config = dict(
    qk_norm=False,
    warmup_steps=200,
    train_tokens=112000000,
    dataset='wikipedia_en',
)
Each number is 128 + 24 x the weight over its row's rms, rounded and kept within 0 to 255. Layers, rows and columns count from 0. Numbers have three digits each. The size before them is the row's rms in percent of the matrix's.

# layer 5 attention query, 256x160, rms 0.153, rows 159-191, columns 80-159
099:120083097163106111123124116115127164157148152097153138166124159090146109133158115124150112159106166155134117126110151090120110128129191121108105110092129156096070140133133119194141124113147122152130148151144138128146094084138153115131121115
095:119118143159107122149159150118094159201149133142129093105107171132090110136127142104108163124209181121134074155121137149124118100118119112169130141102136122122144150148136127130156125073179206162103107114166160134132121127128125101094128151
093:118149154113109161112115120116141110083135092124104108123128098140104086134157124169085170145160118132102147131118119164107116130118121088146148177101138117103086089169132173147114126108111170121146204123116100136103162151138161132121096130
114:126073131111108108145131157145093107161156133134117147125094142128106127168154077141163113148147114124143151112123116136132170067072120131176147122147133137133128109114146140126168162109123157143119096148126119138159127061117149089123119137
097:160186134121104119113111152156121119118143080120128127158129106126127109126087113116159134107137057159112122136097075158113146150132134158100154150135128122159131125118081136128096117132113090079122155140089127165127115146101134141132102189
093:137127125160131159111146138175158139152165152127139080122087166179098156164134121130117106130079094139116140137139173145154127135129122111094152140119139140143121146151155158137135142137138128156134075116122123118114145119124110110075123142
097:099124137100148123098155121170110153114122119121094127078150137145114160142113216127142118093131101164146096143143093136106137112166138124105127120162126119125136082130112116147129139117149127137124148124159115147104158159122135166123135157
084:083111137121175110131099106122103164111098083121157125119140135124137146157139103126157170130096130128096117128125156136090106116142136098107151100182145125148159132141119073127105177123128144088132122144112116211126122121136130141164092089
111:116098133120162100151153158148096182133120082113144127146108142180118124118106145152112130101117138153140106131119114147098151128113127129134114136126133061122081128108139139146149144147147149139152131157140119109113168109128094113144124148
099:147116136161094164159133124100092134141129115119129139070133144149158104149079124130076123153124107137135143073174134134149136109104117141137108117123132078173102167117140148163101097092146134127105143113104104132136129123140081117127075145
111:053104127173132115152095175098154183151115112148088131161086136104140142124135092142168100158093156107128152110148150175105115140076160151116121143134146102151139085132139175139121116087118159107109120154177122137146137135147166121129125102
098:115181152143179139100157123148092122110126133131105160077147152151124090109130155109140108106108088082150111132114144160138149110115133150129159125160141102128162123118139109116102117102092159101129150147101143139135151135091124102189117158
091:108161141090137114126147094136117111135147108101163124108110116136110091144117149161117125141144109134144148169081130154149154108147139092122134120147083154161161146177109152123130127148110110129179097114148133105135125134141128149127159118
102:124121151141165150117138111142115124094137144112136093152162146143151175123111123139151088092129164099121127188103086142130121126149167080182104146119121149155093139115158097132109142120111127107104129121107130128195139144105114138085135144
086:108111147088146126139129094090114142131101120107146124142168136124149119152168114082104125090146107097115128138093179111170172134123122183070119128120124135137124167091118118121150138146120140072103126160148148109144130108119124123130114152
097:132180108121161151131130123134138147118136172118101123159158106095097135149120090134151127139084093120077159105089087124145129114141105113122132137127097179110173136095151109112129125100073129122164102145101097134135131160111134129101141148
104:108076057105120098088174091148132142179135149113161146149118116120158132139170140114173132156101132128095147098166167104120140148103136103126126136144085157087130155110124129118112123099120135177138156175156118104165134086125101099140116138
095:115083142159130139115153168115167070119137115127125124120115102186131161153081107097133123141129110171115120156097124149148111137113106121106141113165111159087166115166130101080100150113126116121091179168150090147127117115139149144168087110
101:141178122107163157172141143130121148109135069152124111171134067148143146082139148123097138103150130142113120158142140157115133149121160149145120143112121113158125162098127120103100109153195104102134146139122140121131128133139114137120135141
096:174139111119078110095118113100129130073146105104155113078079169111145133142151115124163135151122134147114177118117096154166132109090137156104150098116136101118121113146118128101150089135132134148128115108147164140113081119126111128114103114
103:131102172135089116146101142119108111148135110127127152112134117133148075104099135135155172149118103133136088089154123106158111198096129140135123122098135106135118154105125086155099142153174089134176140139144147183160130107137075117120125117
095:116173122125129115126130161122199113091146130080114112117105114150139145130117126084185142104148101071073090158116126134127137110125098137128129145091142161116129095121092115165135174181147112131154179103099108187138141143164155132133132120
089:113113118133150105147120121141100153097120132136144138164129109150110082165133121142117079124149134122099133130149172098125127125156134156104133081131148128114123137109113172069145114144114103111114155154164110082097144125138113114119149095
103:148121101153104144115129137134151175120122120108129143117139097120138110171137096109130106161100122107112126156089123118134167146106183112168088110141122119098097127184157072160093175122131149141123111127142144105107131130121122132171125112
094:143057140155144100134115149110105139175118122147117107132121156131122168146079131074157138084183113107108154127121187070109139105157111148121126137130156153119157162130119096087140127084133119113124107116145134097144108111163128114159142125
095:091119124106124130136210118140136126086111117173127128134157142090153087118083137084084100113154132146127141121073087123117135130098140116152145157122112074133139121131113148091137118138094082144108104118091140117134099166140120147106157119
101:130138149143151125133137091129146115122150127097115140131130138078129166112130145188110085116164138118123126143081109109123092156148138140114116190118085128179108095122134125177062126118128098137129128136101159125126123120132112073163180150
107:121177162160124133149114141139108114092114145103142136130111112101119096132147142126116129138141145132108131177114121116153081115123138132071105147108071115090148093199121158127160163097119096160145100116121119083173114176089115125105123134
115:114135137132136144120108110117110128132186112146184111104135133112123129140087132171133130114176080146155113156076145119120093118177142105102151103180119158153129135090107105093146144157114115080149152115146109135109149167139102138102127154
104:147098188132123126141126139123162158147137132107097133131071134149120149119127130100121120144063150085143101156127145120092167115137141118137150147106103162091106130173131140101131169092133133122084142114122120133144130119114113095129096117
091:107144120107141123121085092152108156119164137119120159115145114148143145129187107074097145088082147140128110119161094133150127133123109149114140160147135119149119154114102122160106177103096163112117113076144144102135145088134137117102154105
091:053128151127132128108097159153114078086082123144146150110171122093137101148159157129108117113142132117122085120097118123121150130127145127132110124089122097133161147139058175110135137173156149149140125133149114137131078114121102162137118121
087:145109116080092112138121139119126144129125142078113071112120151161117136136124128172151133171122127134145145112087094130121160117143120145143085136148130168145135107140117129155135151092103144090124143170172073173122120163125137102093111149
# layer 5 attention key, 256x160, rms 0.158, rows 159-191, columns 80-159
101:121143144116145097119143107125085135130152098140156138104170130187104134132109148116092175095143083114129130107121140139102131138142121121130152108149109096142125149128136092070150128055139108140163084139096152128138149141113146140151101158
087:098145109084143093146075130105099116122143106111104126157132146101133085129145159105126147132081144159119123207143131144142152110156109101116131132100095114151147114152141160123075148181086161137126142132125127144101134118147123145159140126
093:172063072134147075160146124129083161153127095139089138117107091143142153141104142128109098131101140168155099122142094121132071132100153104136117101156144151148139160099124117139093117168110112129118099127127116158122078123117132125141159109
098:113132175170157113116095115126145127114115166123147145104176152134101074058115167123107150110106090121147129145148152133086118139161091097200102132122097143132133151139120132132106144152141088113121128131129127124110128177131153148150141126
106:130140084131084126126117099156156118133145137154168111156104108113170122143089160110125106138102176159180095145136172140148093147151166120070152116102098122110149143102145132139133117125162159105127074123152134125124128135144104126118101127
092:125147132120136125136114106163122145174101110112138145130152094124123097072102108123101101133123157102154142141141137132119173162164094124103085141136116140124126105144123142128088147166139106147120137153175115113163116148163107097136105073
099:128124132106132107126097146138148098125144139130162127102079161133121127104131098172158135156132132089169100099129104116141149173148133113151097140170138138117153133110131118157179077109133135158107139156115128140106131121124148137127118174
080:108134115131118133157166139125136138135134138166095161135159102123161151125142157106149093105166134139172122139117107174140113116095117144066158123106106137116143147111154129158145122164107154130175153145119125172118110164123108138090147156
097:148141133139143168109107116135161118116163155139108125100158125105130109082150126137111151132141141134196139126123110138114110148140128137168130141148125090124162161147112129129136148134128113145136125134094147133156147121098165112119131097
095:123147103146145125099073139126119135148139116141106094156158120122098087119112166118143104113168136079188119129119098101128128139149097086124134099175139107110105101121126138127115080089108096131146141106084085162127140111155074117094143125
103:168134094135207109111183144169153133066145095106114139144134135142087109150118131119100110121147107129137158138129155110127146155116102136178139151114129141132144135166096098093127159149159138132148142126146134135139088131122110113145118130
098:161123095137051106160105144107149127130116136124151124180121122102169127161118144174141130161152144112101141111112147163158125102150144137113099098172120153130102114117121117142165171129115123109158082115143116116086075133115155102088153129
090:144074124153108140167124146155099141150133121141159154139121198096176145109139097074152116134134145101152171101139140148131085111129130112109081117128125127119161114117139174119123094142183137124140040156142080143209142101118146124100121164
095:106139110119139150130114128138133163135115102115140154099066125130132122109156130100137135145126093148088150081151134143094156117131157149095090112087093136154122155101162127112153162141123156121153114144076171113131111150132114130105163132
078:137129141156128162136105139132140093161115109139124152117152153099104122146145091156084148114152125155112112157135052123139123077135167103100102096117140141136115148131134140110142145199139172129135134142087111146124105124133126116155132097
087:106122118098077103138135138114118128130084062127167137083144137124111126198118159092069127130136123121156113129117163128111083112109154117159136136145103149148128125154128130129104131142133147140104089111135136116119146116107121081185087127
100:160132154161124135150124140138129110099149119138157129134147133142089123124112102086127155133153100097115093150122087183093162154162099081115123100077164110150148146142111111095139120124133125132145107129121095173110120160131122173141137166
090:139136110171154102199182148155115155123119118127097130158139129095160143126149154177158145121174171139119133126145143160112148120159130117163132183111119123139152138099083097156106079095119112125159112130101125133111135141139135092145116151
092:121115115156112086141087167140166147089146180136110149115148149148178126147124139115103122097135134102107137121161141146141108141102135103123081116106156108115102153135080136118155142141102118163116110140082128088146126132090154063143149127
098:130148167147147173130176096162120159151120111122105134148146132150121156117084135109094119145089096115135124127158125128140150131108105159156124131107108121089130123143135133129112080119192138145149123121111106100133121139117109127071140138
097:099145097146154111136075136187109193140180122124135135119147119163113158136099157146114088134141125149131128167127120115105139118184132099111131129141118109167199147130127140131130095142131147129117148114121111109118122090148111148090130141
092:099105164157133147158156153123147111154136142162125152130127135144185155124121133203091126100129142136185071131166105152134136130097129115130099145105094139146148148121134122102176127131128139131145140120148147079091120138086139115174144108
086:170110102126138181133153131129122095143123125150093130123124127128109134119097102077063174101152119114126103111127149199131170100101116141113132158150135133140157126128122132157141168114097102132121126104092156173149157092158181142095099125
100:144100154137125109146143131150103091148137133138145153099175095145091141154093190096135149073159119130130172125151137134091101116130115124126148136128141123151140083115149139133158099142112134115153134103159115134124120124123132139113101133
094:105168107125101122133116149128117122133152118109120176186135121132100102113133131149108129100120157101125144178117127163138152099128126073128126133147123126142155123118102143094144078113165157088112150147140154183130153134186134153149143174
092:142121109140126148145097138117157116157110109101124147120087134164151136136143115123146138132123122158167147147162154114129166164102158161124161117131116115121084127112142143169119162139106121106107094096081155120111159120114166120142109163
097:140131089126084100120155160144099148121092146125105098130142076106111164175124093129142137142134111159159112115152133103124155118135124079165148093135172137114146099143116079125133132137139143116123146164165140125166100136115118099124095105
096:155090113137153134096176129128127129157127119138175173114163123125187146148115086089188142129106132098115095074149130108117172105114148145123151137095110156148135117100121119112140119119114127093093135142152168120126155105160143115158133108
106:120126094095121110132166167151147093130122104152145099141085157102139144130128108075145153170109165099114119132153139129106113142111151150132124149103145084069112146121117152124122067097123142141099121156122144117170088111137165165149142108
095:151117105147108130124146115140115143154136105120128161151136148204152148097106136154193131130152081153089130143132146130170126145169134109118091169154165144148111149084085119136131172112112125138142166105099106119135140119128118169150169175
089:103133134121161118126141171154130131136075142147135136158112089127135139166119139121115114142112114112108152135119147127107148081158108126072106114120098187143184163140151120161163179193151089118126129173109115121132165137104111143170116126
088:141113123107120137150151145119139132121155127129174153125132128101157125074088157107139096144130108148138169110157124157164162068118141121141148095102152150107148127114170090129115119119104116153131125093088121124152101121147134079122119146
087:111129164123107124159157136144142119113133108116141163116097158145130116146124188123115131147115143169112122169133128147122085145108147088141147177168136132126101154093100095147132080148164156191141148133116145124164104121145119146159088066
# layer 5 attention value, 256x160, rms 0.16, rows 128-181, columns 80-159
098:116154154107129162143121139152139148095101131130144099115147130105138096180097123160111162168160141104137130121126095146115167167149102116133123107109104179130124141153099107142094127126129170121137093136083107116136110111166141104118140108
103:135123112085108157119098122152137111158157155123119076124145127169137107104142130154126141118151165114135110138156125119141121128139100157146133154096172105146119193108162136098175162142138128107070144150132109058140128113122140111072183150
110:126129152144145134086143121095112099113140087128090155107141109121166106127131169105102107175120143130126129144128121122119137105085144155139118132115111095180126131141141176103125081181135120097161141107120129172087109108132116107156147118
098:154098160083152170117140158118135142125090103139109144134128134104165106150112159100183119112122118140154131144129101141131097119106119144125086119112132108153144101154103089119105056120141110107106121125097122097124120151141145104123106111
100:103165133137161138136132106100094119138141146116125126115141159088071080151139106168093137155148160106119112083134119107141119178155095133136126115146143074124064110142148135162117134143113150142148145133096162102154116104173155080098136125
104:145131106148115096141115168130112150147151120123152169092162113055112112121108169077134153138095134129124120112133151115156148132084148158126108132163136146121163136171143124130132123159136124152113160084161095144104145107151144154153135097
117:136097105154145115092086136112095123124152087139152126134135131151121183115163086087073106150148136101148150205091108121117150135137136150098105158137107094109135121121146072142161102098125100078109145141119142167150086127108103111147099132
105:164069117131115129113149153071113175142144150118160147106175129169171126107157126122097120172101149168119155116131099122138082115152157134097134165144120127154145092126087112145140160130140110130113115132084142105138122112137131108119111121
097:108108114166086154101107097123117109138121092127123140062132122133114131123149148126129129122102186107117128098102151151109150100172119124105125065067159158151141130125143160116130104146156158141148133152158167165135116118137130139133129077
097:112147139150161158171120136121055128147115064123170108162117115100103133112153137132127188104143097108156108153123139134122121117150127144098120128174059146123111161140109140100108107137100101147148157098127101104144089148117152124140133159
109:133130128138138111134105139130130149142166107127163118100171116091141098153113136104107144138114116132145124058092115102124150084144117138145097122140088162099156180147163099118133102183091139144124137117158139183151111085143142131129141121
105:168125124129154116163126154123122167091111178148106147133150128168129128141139140088121116150106073132130108130109113126130077101111161155139106136131148115113129151150151133128131151144097124158098102163119149124138150174114150104110142110
102:115118122105138150115143123124108119122162144139144113110135137130160141125121154096119105144084102065134146187094146107120163148095162133163116122179091158146136102122115109175122137093133087151156106146132152109181116129176128148141139128
094:066082141148115154122126122140130124101092134123154123127111152168096144187114115103095133125095139129136156114137090107122168127128139116128138136148145107114122055109165153111160178115133125117104149112140107153143129140140167114076104128
101:192142126135100113163109159117146154116110119087079155137147142126129136169114152122157106176153137158148120079191102098141139133136141107132129075147136165147139118162143086121160157118133158176142175074126150108107125112145169112165131144
099:151113132120123131103114151168075154167181084115118112113136123119138142160102146132129151116069144099155113117168185119162144170127092069158150116139124123103163110140110074156096101137108111118111119153121127128147149126148094124116153115
096:095126148156141090139123091144138112137151162187117102116108167118115176134171136109172149132083143122142125154150120131120124133114089128159110127121169137139139113148173138130132107124110092164133120114130133171143147108120165147055154141
116:100062160152142130129186135132142113141140125120120124144160108114134148152115089097086136132096122121119147107112142126118126119176120105126152138093123106078111147124082106139096157128121145124075115135094127148103132161124152151100126094
104:093139081129058114086145105114099094143116139110124111111169121104130145124121126106099121098115118180150143147119122147155136079126156094148122107134087142164112127127158125062172135181138153132148091114135132176136151122106111157133089110
098:143150147129119089108120145131116124122136147189144135115134120191135126162146129193158143112117146144120139126136095171131163127102142123124130101134123167155165128146135099121108140125104164114060087137123145121124153104081100121100137171
099:112086120108159110107125116115161145106137153063106148169138137169104193124156170183089107145125129143159115122121115076135117098112161101087152121102136163156128162153185144112126157083134129111118152133121127109094155102101099093127147155
102:122110124132131126099157107149153157096119104167133123101148124142115122159076131137160144102119154128181119079150104142105156137134108104125135098103194133143099103128140164142158130133082161149108133148131122122148128115148116139107110084
093:118119123098129126135124127071148174109126165120105148128172092093185137110102128116126125154165178162138151112087138144119130134127175124139090090132111121127137143129157176114136141171150119159119123152132089135115161152118114113154101116
101:084139139078156099133137170100147097098116111140125125103088130171082116142121106116149113120112116095144153137146091136124148171119120152147153071130143078106131140114111165085115131145144089104143068125114138118130174153110133134101119115
102:130122151110111091086138118154136129152129160174139129127116146125127140106104112122146102141115128111093099147171112142139160099180149101128127126144162214139193132104154113152134180112119166170133148114135101137096165117138148146101182158
109:116114117077128137163075119116183111127139156103113136120046114148162152136125110132144135099121133138121131139166125145148135120181128126133129098119140104128121101111139157095112148155134106106116107110131165125143159100180096129154088118
093:116162124123101093125123114135083130156108103112127144098107128146161143125106098118123116109146119126128119123185146155154179099145121161149078142101115129094094161100140184126111125148152143123134080100131147151161115131156124136124118167
115:125087112108105142108132072142176079177144112109083112143158140142141143154101116073134128108136124119126182099113125126158107115140130118155185146167128144129112150129164110106122112163122159119102110056149127140119129139124117148088153118
096:130113089096091146135084103154169122091118134168109141130102120139124115134157098121087135152124134086107159162066137121098129140109117136106148130103109143121104142128138113140095117108140110098122114143111151090115091070124148124155097132
098:137140108115108187130156108150152141113137171131153138101107160159098113120119126145124093111115127073137130126093112121139174114137116170147117165114168129111122127144119138117103135113099136124133133162126144137131132125135172148133157171
087:133149088123187114100135134100107118103152078134100130152098110116088130171107130128137140155131151117167131141122148083133133122134141100116162157122092141097130142132134091104103127113087128145104086145110097154101163165129102159113168090
101:069143157175170144064129138125115173141112109134168127127159107081092108141107127104093111103094109177099111141149128133107103151103144099123090120114102131125108154143165139152118144149114076134128150158117086180187150133102160123139127129
121:135155124187170112079161128102114138136160056168164117132145125119129146127133139137151132107133109150123145170127112151138142103109150134100109126131086124131094099125113079171107103137085106131138156137111147178137139153143121127163119134
110:126130121124117097165136156144143130088115143125105179152151173171137119153144149108130139149180124116138152127164132137121141129166127122124135137097132144110129120115112138161133115101123175128125122164089134136109121099128125135118110155
093:120163145146109111142147148158096126113124103158109154109102156134136106115178128136114111107135121167142188159092097114107144111112155130131132109152135121117160115127099137116149114143128162103112110125139132073180147148146138145117088124
101:099138156123114107099152106135141143128092111133149109143124149147099117128163160123169146126137162159144098123118118132139100065127143134100160101133123161146093108145123073126096168135141107151125132114102113163104104129131154122142125148
116:103116157139124125109152154102166107092104133150156112140139134138096118164146134122102117134096151082156139145098123162103106133104145084097152155164180140109132106122122127121151170145066092124101101155131118119120158115132166141124165135
095:153111105165129137119090137157095140116082144114129111152112115115121179142096167120125142096130138114120148128140134143120156132136124113158124080143065132115106172077110153135159065110151119112176126136137140166151075102148125157097128127
092:196062148150148131165110157143095107158151091122106146143129119108131154136140062128118141115141107144096123103147145143138130112130157136141137136092165146118162114128111154133140092136164147140146161183117147129143119154147119175138112098
097:094140144148122158149131126179159113128069133139100097146125133132135131150126097114144116096137112118109075123115143156145147119122086121137112105141126109116117106109153131079115127149137122094146114145140117156067101125135125167146139084
112:168142122121136096128119158148110199156151136153183108159123092155115125119116142152121097103119104124092090129122120107113115120110152159150099132123139131153174132149153175145122130075122135158136127184142117147142162132142091104111152159
098:143115141186108081157090127157091110118125130137074104148105131091102114140136144137128165158186148108102118137135131126139119128132110142138144152117104107065138132133149115094147116126123191121117141152097111130120164102152193127126143145
096:149102107125160140148103131105187071102152145123103181099119101134138121121131134088128133183133117135072134138166102134164138134141161154147137130178098124158140095166112170103131124164186156126154112089145166101146136088122140179114114136
095:170156145129163066134113088158132135117103095129141122126125140101097140143129161160158075150090115139133096148142126133092140138114168133134112085100150129126085066147187119137145136139117143155097123117188132153102117147143127119115132113
114:140111144103137137154109143150120112164129134099115124131093093076107110105134148098179122121138118135146137146148150128129144146156095129139150093180118147143146164074107150149168103106107138119145138125142118101112105125157131143154110115
102:159140144126102072140133135133139160148147087142154083122145117099074106147146125157130171115145120131097124080112144170082136130105096152140157128117151102135136112109099106129121135072137121119127112152139121127143127132135165178133147138
090:171122153123149099075140136091164151125124121137124136092156139149161149123115155136161124098094138130175082146093164125143112110150145128126149127159146125115106106141133111106102134128134123107115116105133132158091134114163125127156140109
090:163158141113120158121122049123140113152100136113135118144110085167118146107125147165133142137122134112115120113183113125137126101140152167123150155124193086129084104155129111148131186157104117086150125152145144144159131164136113133162167103
098:109121108111079115135126118146140120128116123156124111098105186104135175160088148114134139079121118141080116111115196135168150158102107097122089111115105088133081091137134114086130137115119166121114109066124138102129136132135149129150085121
101:137140159112094151154123104156120098117107143132116086097116125152138142119105114158117133112146139195126151116158133148122098091162165075129138084128097143186108100095117125128118111136140111173119130163145148098117140089117088134103144087
098:171126150135175168126120178128112186157125118119118163095127126118112147120136097125130137124174086148174117075164115166121138135140141101117127106127144128107119169129150159110108121114114098144070131142060115160114139082125148084114145092
096:143088164125122131116141099152077114085107112091080089134127163108126133125152135105130135115087122156144154161099162083140120110067148128142106159119092158113145136131127148108136120186083133106144132121114109103104156064144143145151129111
104:175149174173138136127130109159108153100093159140144167118126175121118129105181156173099121135124136090148087137133143122117090131136134145114121125113127143078130145115148098142129125125133136154141121130109119166124123118153156098133152165
116:145128163101174167121179143064137094165154125125168138089150143098102133114116153154127136110114113106124107126136161138147139113135083148149162143140158120120141154147158119135146132108080131117138110110135157150134176127170147112099167141
# layer 5 attention output (transposed), 256x160, rms 0.151, rows 128-180, columns 80-159
087:121136151119165149139077102071125136129139124122117142140106139134137097121121098138076081106111171148121131167095122123103196100147120114164082096104119132176147107115101103161121136137140078128134113146155116092106141092119119146165178101
093:149094131088125151081126142150122139135094170127122157102142142150132117153184077142110123133124181131137121143145137122163123124142135121154118136080154110139151123159107130125123129060114162127092101082110114106116127123125099171065123130
104:111137119124143122129118131130104124117170123163098142156150097122167141109117169131144148150139137106135164093129139104099131164107125115154095145143179098136078124086100138103096082123074145073120091125115103134096102131142088095128132123
099:132153125123143147143115141082113107099135089162139145147183129136177142146135119145170172115108062138115129105102137117070113145156112097176100171084121099129100124131138135112145127151156134141115148156130093150154127148144141121129131141
094:124149112141150174118152134097138126139115107121170161126087154067130130089146105173073130131127142114147149119133148142104114109136092176141169094141135071136100140114110105150123146156091140170091129142101136124079136108108102134117140135
092:136140148164122167098097175142136182143161130150165117124113131106124082096134166153152158116065148129072128181104125112102126131105134147087136113146120137120074114166116143118142122121113091132171140141136122159134145115141112127115129109
106:097082087141120096088105117140137107091141077137137094117114188104145165109155131137135089101079127137130104146108146127087099113149131157143158152163116168081167166139114135147091121122102122078150166102134137143107096134142114134166133138
101:090131158121116112098123134131120164154136114138145170129137156156173076156098147128118152143116125139104111101131085123098119093141162109204131131161123104155127145129128115150112167134156130129136159125138140125157146119166155148080106137
090:157137103161168117096085122156192111145138116181119121112142125109110137160075134120119169098145143120123146127075148147133120112123122103089091116084139156138148104117151114105105122109147153096121122147113145114197120156106115082133123131
097:178125139112147163147134109181104136096114138165110143132114174114093134096182144127151097113123162104136099112123108097148100142120125108135162132162126109121114124154117111145149116070107122124127097154117160159114162087111143102114123156
095:142078078130165134142108131127128163158161151158117076110113127090107112119100150129152129143139150131129155115113114121102110117140128137124180109199153098162128126140120077133106116135127118170153116136137133136128142122128135120111130141
097:147094096115126153143179096110085151174134142113154109118115121099172151101141152183118138178143105117141159146087109148154143122132159164156102141111116147157140139180151114095105124112113128181119157123149102156121153193120143120121138126
094:095141093135100163129132144097159160132165093138102137109127132144116166135160129155113117157112122156172135139155105109074134118139108142127125100166144171162140169130147118157137147124147142095061118113150117117152153109125178117100083122
089:111144115163125101144092119121134149104118124129155120144108158131169107119108105172093088103142147134155111151134114093141109113130154117110119110120077150169104114120122180134085111130124133077111121097153128118133084149147133098142155103
098:161116121120112130189087141085129114150104128094153155153116094104123137147124191126137132107149127108095154087118142112105133128138099099151156109133165129152086116166121107083119139128110117135105171110116087101159117116146122111098118101
090:142081117130102143104121160071150156116129047096113132130118145133094109113115067131116183170097122105138133119135193112131132128122124114091131104108128176109156193135151109140131092135127172134128144154146111156085133120136123139113119118
091:095096152133073147136124096121146119133126159113143116148122152130101129100156119151106107155108151114149145156143117082121123113134117118100140148104113198132133124126132165092144104100079136130178132117127141130127171136099126072128137149
109:099085133123164152156144123122152130147157120131139071121094111139168085131128126088105119099119124148113071104125136118171104122150108107149118118092136127106187110116129136137150126129180111095143149146147119142078143136121161079157158112
103:166115141157076121107128118120103128168117144110119105096157107138119112138116130150151106119125137176125159139136109103128127130104142091094128108128101098156120074139140126095152132139102145127158115110132131112115144155144135133085122107
092:092131099156102106090099125114112143108209115133113135139109120157153125127100106119165086138123100089163151118152170176097127113091158092064131115107123126130128121130126170092154154133141121135135164114182128131143099112117124145114121140
096:109068130120125102139119125108147124113105165117154173146149095130135160162175114161164110140168134124134084150141121112149150122123114085111136076139132152069094142160157118145132147156161148149131123155135125064144122104112063127113159137
093:148114147152136144112166082124164110123114108121115116130159078142129118130114109161111151125170153134134153116116127154097142145125189082059133119120111101175127144123113135132098118152144136168109120111139164124141121085113127124149140105
088:090188137120153107147128100146087129151127152158127145131123103097111093138103177119138115152127093147115118127134064112169142151125121124112098102113116176106119124161118101112087157121151134103162113161111127090159112092090096100125148095
099:118130090133119115131128105112141099118116117123122130130137084137116138105103141116100101130087076100124124140127125144095078098145141101125103134081116162134128161132128110101157130144105148115127130128119128111134127161072096083167122132
100:143152144115112141114128144103148189160155185103113118127122170147128143186207125144107164151151151109128113142147133156100137132114134116070127151085139183134155147162133148155169108122188110167147126077106131132122135129126146136101124112
098:107160151156122130115116110097148132143105122132145127108081119127136099172084122096107116125119050140164127105122142111174136127101160098107130113156157113134076121130117150101117137129134152131075146121094108090141111142096113116165097134
086:153182118160098109129109082147145165137113145113140070125107126097097110145092093089112109115087093091110105100125127180129168119161129107100085116136119107149122116098140122180122085096114148108136118107155159121149150137109114112161142104
109:157064116125135134124159121152120172153120104102099134165133156162121132124135114125121122117085147137115152092137119088163114148130110103092131133134157095131072137140152165108129171150110122118169071080166118138116122158141125095148138085
095:118125106110138097102092106134156050064101128175116147082120111120111157136110108117112099108146188118140125132134144117100162117106136131203120136162148123098096161113113160125107167162167118108112122131158157102137109127101113143160095155
098:167118100128136124118132124156126146120095163129139143160136121145157131100161163131110105106128146161145165145137153129103156170124109105166130113120139104144106123163152165147143101123158184136064074176145152150135141138130165185165114109
088:141104112164107123141135107112131120133179117144137116119132132152120125084128117098133092150137145165070093137106129117144145119144177086126127125114133160108122172131161093099139122135128188138147124160158124132121117092153137138104145164
097:105133143129128157117153096167120126132138143106115126116137126054132110100102137160120181143123140137098116124114114102132103152138146123134149095126076188108111104125153123186101104138138091155164098160131126131113134125097118152122120172
108:135108104146106140108185080133118100120189065107140110106092119136150095088108136132153128135115124132108105108136117102092129123149138128060138143181100140128099131073109112102125146125126149114161144150121141133129137114112117158126151148
103:161123148146146110133152141145144116155109160137109132114117125149150164139104129167120088113163197130151104142103207123099133148170072112123095135060111141134172159110102134157137120177131088184119167104123145102127120143194129116156128147
092:100137140157097127139142133140130119127142098090137139117128107103149093103129156106151132116136154120128178137108087126137163102081119142098123151131151124126139096113136121136097180114126119117113139097128146116118102130167141129118096121
097:131110140139105125135165089150108091151158126114115187122146164135157099125135184110129119105173136134080128113143127091122130119132168133132126135112091103108131096118107114110122137125151138151183133143108106086121106115156154112113145127
104:123144076113104099132155123132115072120106139110123165140152138138178123142124104131133139118140139123102137131137150124089142108113163084082110107118090193119158122126115092147166134135149099127136157126119144148088146143111136154093146137
087:137118175146116142105134127124155113105107152167081057137137110098120147151142101129142149087140158110147155183112121115155128121160080098190155109149114130151147084129153160161125145152113147141136161137109111113158127110141149076149103139
094:134141163172130137136150151140113176190099063166147103139135123131077131146120108094121121129102106144154113110159153133187146129113102125202117123141177118159138117132118101162164130130126116168130129132119154155132161127132147079143090126
096:141147173165153114127112123134132101146108116146135128133136133124162149142142148102102123092124043081127121152152149120173167142103136133164132100136091126115162100125134134075144116162159092136124119130136118098123102154159106114136137119
100:139104104127135125111138137124085136090116144120182103128137137143121123122158151149076060174120092126125150168122127146123154147139115149105109144107098113111146115125141132196141115103102111140138102169157104132113121131121107137120130126
090:156086120142123159143085128103124142155167125095163130140070158104140157065163128106153080114134144118101148143120155125134173150120137126197113125105127132148136153113120112112154118131130097149151164111116127120095125151126111100123144151
095:125149117109140181158074168127174134138117144112121138134111118128097088108102114133088106158093115156083116112101126115101136126094115152157127153158108112136115123133109143100109144153089149145132150105115113111140108128165167081156115158
091:124115152137123123138087088189130116134151117148162107110137136165137132115122163160098144118161078124119127158127093161130150178177169136069108134115112133105086122136128118098131117155106131124118117124135118096112128100177099083083119143
104:156141193118125152134114165090106146164118143088105134163115065128087118172138089120147143125148092163139138152134133168130125104155062120142159130110109119148147107147118115153128139136123148124089156137148126096137127081114153098146109141
091:135138140119130092119124149113097156132147120137165146123122114106064116117133117134111154097179111156130117145138152162126132104184149167143089130130104110127118131102146101135157121145150049130150138132119127133140121112111121128094112136
086:152115137111163113107154116096118138157104120138160145121139120106158131143088173121129175083146083118087159098102132131159123167127151131108148122150163149105108160124133141093139147112182151116152143146116126143121117110112143148126153091
087:168157129140129139131117138155162149132140106131143118120123158138154172113119122133108128133144092139111081115144135176170145137142153163107136132135143049147127142140148123118132111086103112128108136138114097102117126112117152108139122128
093:138146131134115137158126123138099144164137089086153134154086124123090108134078114104127152121120124144095177112123134094115147115088156127102107096152103125147103124107191165106133148122134107080120132123107120115129147171176139148121151118
090:112080142117121112134142125092169093146136151106116099105159143100113130151089118153122176146096123150154149124160166136158128129154131125092123106099079108140143111120138101079157130151135076120105140115125099057163172131168156142138150161
095:146110127177117171087183105118119142142126112117136136128134129102133144123132135134130108146102114145126129120092143126150080111122140109165135073112131109121118102085122138170128167132189091154144131152140067145110134052180113150146172130
091:113121087118097111152071153143109117155093148148108130106140137133134149134151148125170132137133099092093149153132146096139155151093143123182123157143104093121128139139168161125138123123112156111132113135147145123114112114138096120095158153
099:148142128121123141109118117158160133136138142103164149104094152139203158119113179139145160117112126094162158126082125138115144146117186120124117105117129158095161130111161103120136107104139094138129132133118140116122146112165135132105162127